{
  "n_layer": 10,
  "d_model": 160,
  "n_head": 5,
  "n_kv_head": 1,
  "head_dim": 32,
  "d_mlp": 192,
  "vocab_size": 1024,
  "activation": "swiglu",
  "norm": "rmsnorm",
  "norm_place": "pre",
  "norm_eps": 1e-06,
  "positions": "rope",
  "rope_base": 500000.0,
  "rope_fraction": 1.0,
  "qk_norm": true,
  "attn_scale": 0.177,
  "bias": "none",
  "tie_embeddings": false,
  "parallel_block": false,
  "init": "uniform",
  "init_std_qkv": 0.0353,
  "init_std_o": 0.0353,
  "init_std_up": 0.0353,
  "init_std_down": 0.0,
  "optimizer": "adamw",
  "lr": 0.00234,
  "lr_mult_o": 0.876,
  "beta1": 0.9,
  "beta2": 0.98,
  "lr_head": 0.00261,
  "warmup_steps": 273,
  "schedule": "wsd",
  "decay_fraction": 0.908,
  "decay_shape": "sqrt",
  "final_lr_fraction": 0.1,
  "batch_tokens": 16384,
  "seq_len": 1024,
  "doc_mask": true,
  "train_tokens": 151500000,
  "steps": 9247,
  "dataset": "wikipedia_en"
}
Each number is 128 + 24 x the weight over its row's rms, rounded and kept within 0 to 255. Layers, rows and columns count from 0. Numbers have three digits each. The size before them is the row's rms in percent of the matrix's.

# layer 2 MLP up, 192x160, rms 0.0912, rows 138-143, columns 0-159
105:143129166132118125136113120136161113160101126154124127163129101140119152146143087122143151154138107122130151173151183154126106094163121126121068140132139166130128125073102088136096164115136138147111084105174130120137113069116151136148101089161082105138138145129128132156108126121120132138135144163115141117121114125153131120073089171115135124125152132158084143126186132132128131143114150057121135079120125173155086120130122113108116158134083105110118112146106161129102135110147129
104:125138122147157110109112067077060125142129125141126134126138116122133125111119123102168108131160126129156120134116085133092181122125095176160124123124161137119108100104110136127125113086123114099153142151180092132109115089158147125125092133114139129163192157103113122110105137130103161106087101111155131114129134131099202122101160113111120099130126155170175140115114138133144109153126106117124131173149128108097090093116111112144106141129132136123159138117162115084135130123170159
104:109151105177118148115116134109075126122140109130114094114140137153137115170051159083135146124082155120104110123130139148084163144112109110151163103138099077131158153125108111080126140131097162104111144104142112135145140111121156118156164156134125113103124136079121100083115130138088111152150140088103101129106070162118126147123107112109099136112123130121164093144074103104147148152122133134135136142144121132132142116101148113118114137126117152112130086112167149179112164151131158
096:117088107148144144128185121199122151104126120093143091103104125124151150120134134128110083086131140103156144155071118111139076173173121140170147145127110110141118143171099091116140081119134128144131143103144130146129140116154133133134146139130159164142110107159142121106159104123137127085122104128147162103116157142165108148137140116118121118128152119126121169104080110153077121111133110098092147128113129146137163105140157150177146186109140161116172175118129138136116124118131129
103:122139126149132159119096104118120079145129103113151124147108126116141169104086177108093091093094091090139110133117077108106118126068152125149110147114114106096132140088113099146095099148117121131136065140120156127126130112112091101155100099144146163141147113104136181116089133163116111141134148130117088088136136106115135117113169178163104110109116119145134156149144137154129106160115101119117117130184143133137137105130179104150106111134140146135151118141156129109171150108089118
100:135149125128130152116067119120075110097125157122099121107182111139159076138078130129112131143084170178160109132132162149103134099121127090137117137121110167177108141122136120103140135101147140093110114158130185129120146134133137145083061124068123136132162090155097139132128127159120096134140136144104129116111132138143135122111088134125111133121105136118123102140102077128135085122135112139131117158169142159131071149138142129102135118139104141137157092133137151190132123117137139
# layer 2 MLP down (transposed), 192x160, rms 0.0896, rows 138-143, columns 0-159
104:123130133120108122108164108124154129101102129098134104108118130143144137140132180139087137131166118105101105088135102115139131118122154133094128130074131117150118128136138146088156136141149114117134145142102149154094113171137113127086125124110121170107172091095166126101123111141122130136116128110101190122098145085131170102165117094116154134088115083100123157108131141146144116125080115149147147115094171118164177145122099134195126103085118121151133146092098130130152130154173159
103:147117122147082149153113159190121097123134108130128151119139117094148139142157127117136119126114161161091155120126117129129106148113124080112115118112126117138128128168156103177117170136141158142124131129117108188114130154130135089133133099143117122091068117119147139172146111116144108152146143173137136080133100181135151135085190137167141125090169156093065165109138138133128163125143109150130075109137143169143122117138131131094148152106147130143112090126123122104128098136124116
106:107135159164131135119131203091124136121170118108134132102140128149094112136129092157107146091156115127128146141147168123118087124110116097115135113081111100138137156089095160097157158128139139166104125132119134149098127127169116137132127134124133149118101119085150116147203173147088089114109097118170146101146103135109105127132113157111136133126143130099091085136132169098181153123136082149128112152136132088107173163144100119117129114148080101121150133115113132141130128150099121
099:155179159101109135102113168122126146100165132115174162142111124153115131130132104132148143100124085135168128129144169115161114106150107155107149114151139129059132129167109157102103130158115158152089151087098153115107130111146123152117103100175130160118145108113156120102104142157157149132141162112130130132124112215100127117124094129126135105105131135170153078137135125117166137141205124114122121127135125092122069121116133127120120101133139114098112102140158130125110126140127145
102:169190153154160157137127146144129108120117123159144137143134135120162091066177128146131144133111149155111080123153113138147165136129105084078115158152129113127157140134138108149135164129163120110132122143095098128088138101135124114109082114102125142137139119083137105089120165109101142130120082162143090074134088165122087148086134111163101140130107141080139144175117132099130127151144133139102141143164076112112124152124116131099124154123104131135128097134104128139129157135107099
097:080112120073134165120117180177106129140140198127157170112135092103120142157134137122140132088128136126137136135146126091125153140133144140130149107197122111128146135179149132119093131141110112169099123105123161061120159127087123119094139101100120152135100119141126111074109110110109131096147135115113091156126144151122112137082091140149111143174143129137092130104134137129118091106115148121113127125124155146147120144164149120099124123103115102083095096165105155101108124138127141
# layer 2 MLP gate, 192x160, rms 0.0947, rows 139-143, columns 0-159
105:106139163140112111101084150123123141185091151121084130148163099118161121107137062160135169125145152107123110102153082131096143146151145137157107136143088179129100116132118135095119168134118143163136116121137167132118156148134106139151119104131129115124108109105090142148154131145104098122158141148131081139140152113111145125143127149145108135108152120100099117126151151106113153118073098118154135145150116118116053139156116148105124131099093096142125090182172157110139112091140131
106:093140098110112115085104092138143122142106137110144128110085094055125187158133155140126133118108123136088120090188086106137137175074157117144122127156154086109161142134160125145133150144103134138091120107145099123140112188160121110150098135091116124095122116143134155157096133180155170121107148138143106118149134120180130119140108134104094087134138155151146102132156161124127134145069142136124149124129139122150124142114097108149128101139101118144123136123119114127113154129110103
106:120114133087136116145163130136133130143118156099163086135120137100119108122117176129195095145154104091106137084134121115133150124134125160128105142140153148124109142165125132149159096118160097093128182115138098123149117152163141119142113157091188146100133088113125111161131115114115148124104123163086157140120157141137166126120124115125102112114118167129137138113123113124113160126124104095161143114134143101158115078172158082162124106104113143156131121165172110191109106134110084
109:137164137150122135103114128108137188121094164140125153097110101127163108114121102127169163129115121147142150132154171123135132134125136123138123110121137152122131158135074124139145185165123136121132157120147103127088067083124130162135115143167155148163129109107129135105097147132088102136105170117113079145169125136105118131101133133137084149133149140145121112163154160140128138100141104119138138152106096115185111149152141119133114181130115151149161087171134185175124115142097099
102:098157142153129097152135151108124148132148109165090116145120153129146135112130094120155163090098169115115121149130093176144131095131089117134140113114158114120147083069105174151171151123128098127145086123110142118135108103094147117098142130158152110102161131120106111130129126157138129136080110144141099116159125075149162141113120138084125125151129128119137154118139160149148157112051148113149137117136101119101124097106148128051066148133129160124132127129152094138136122129147134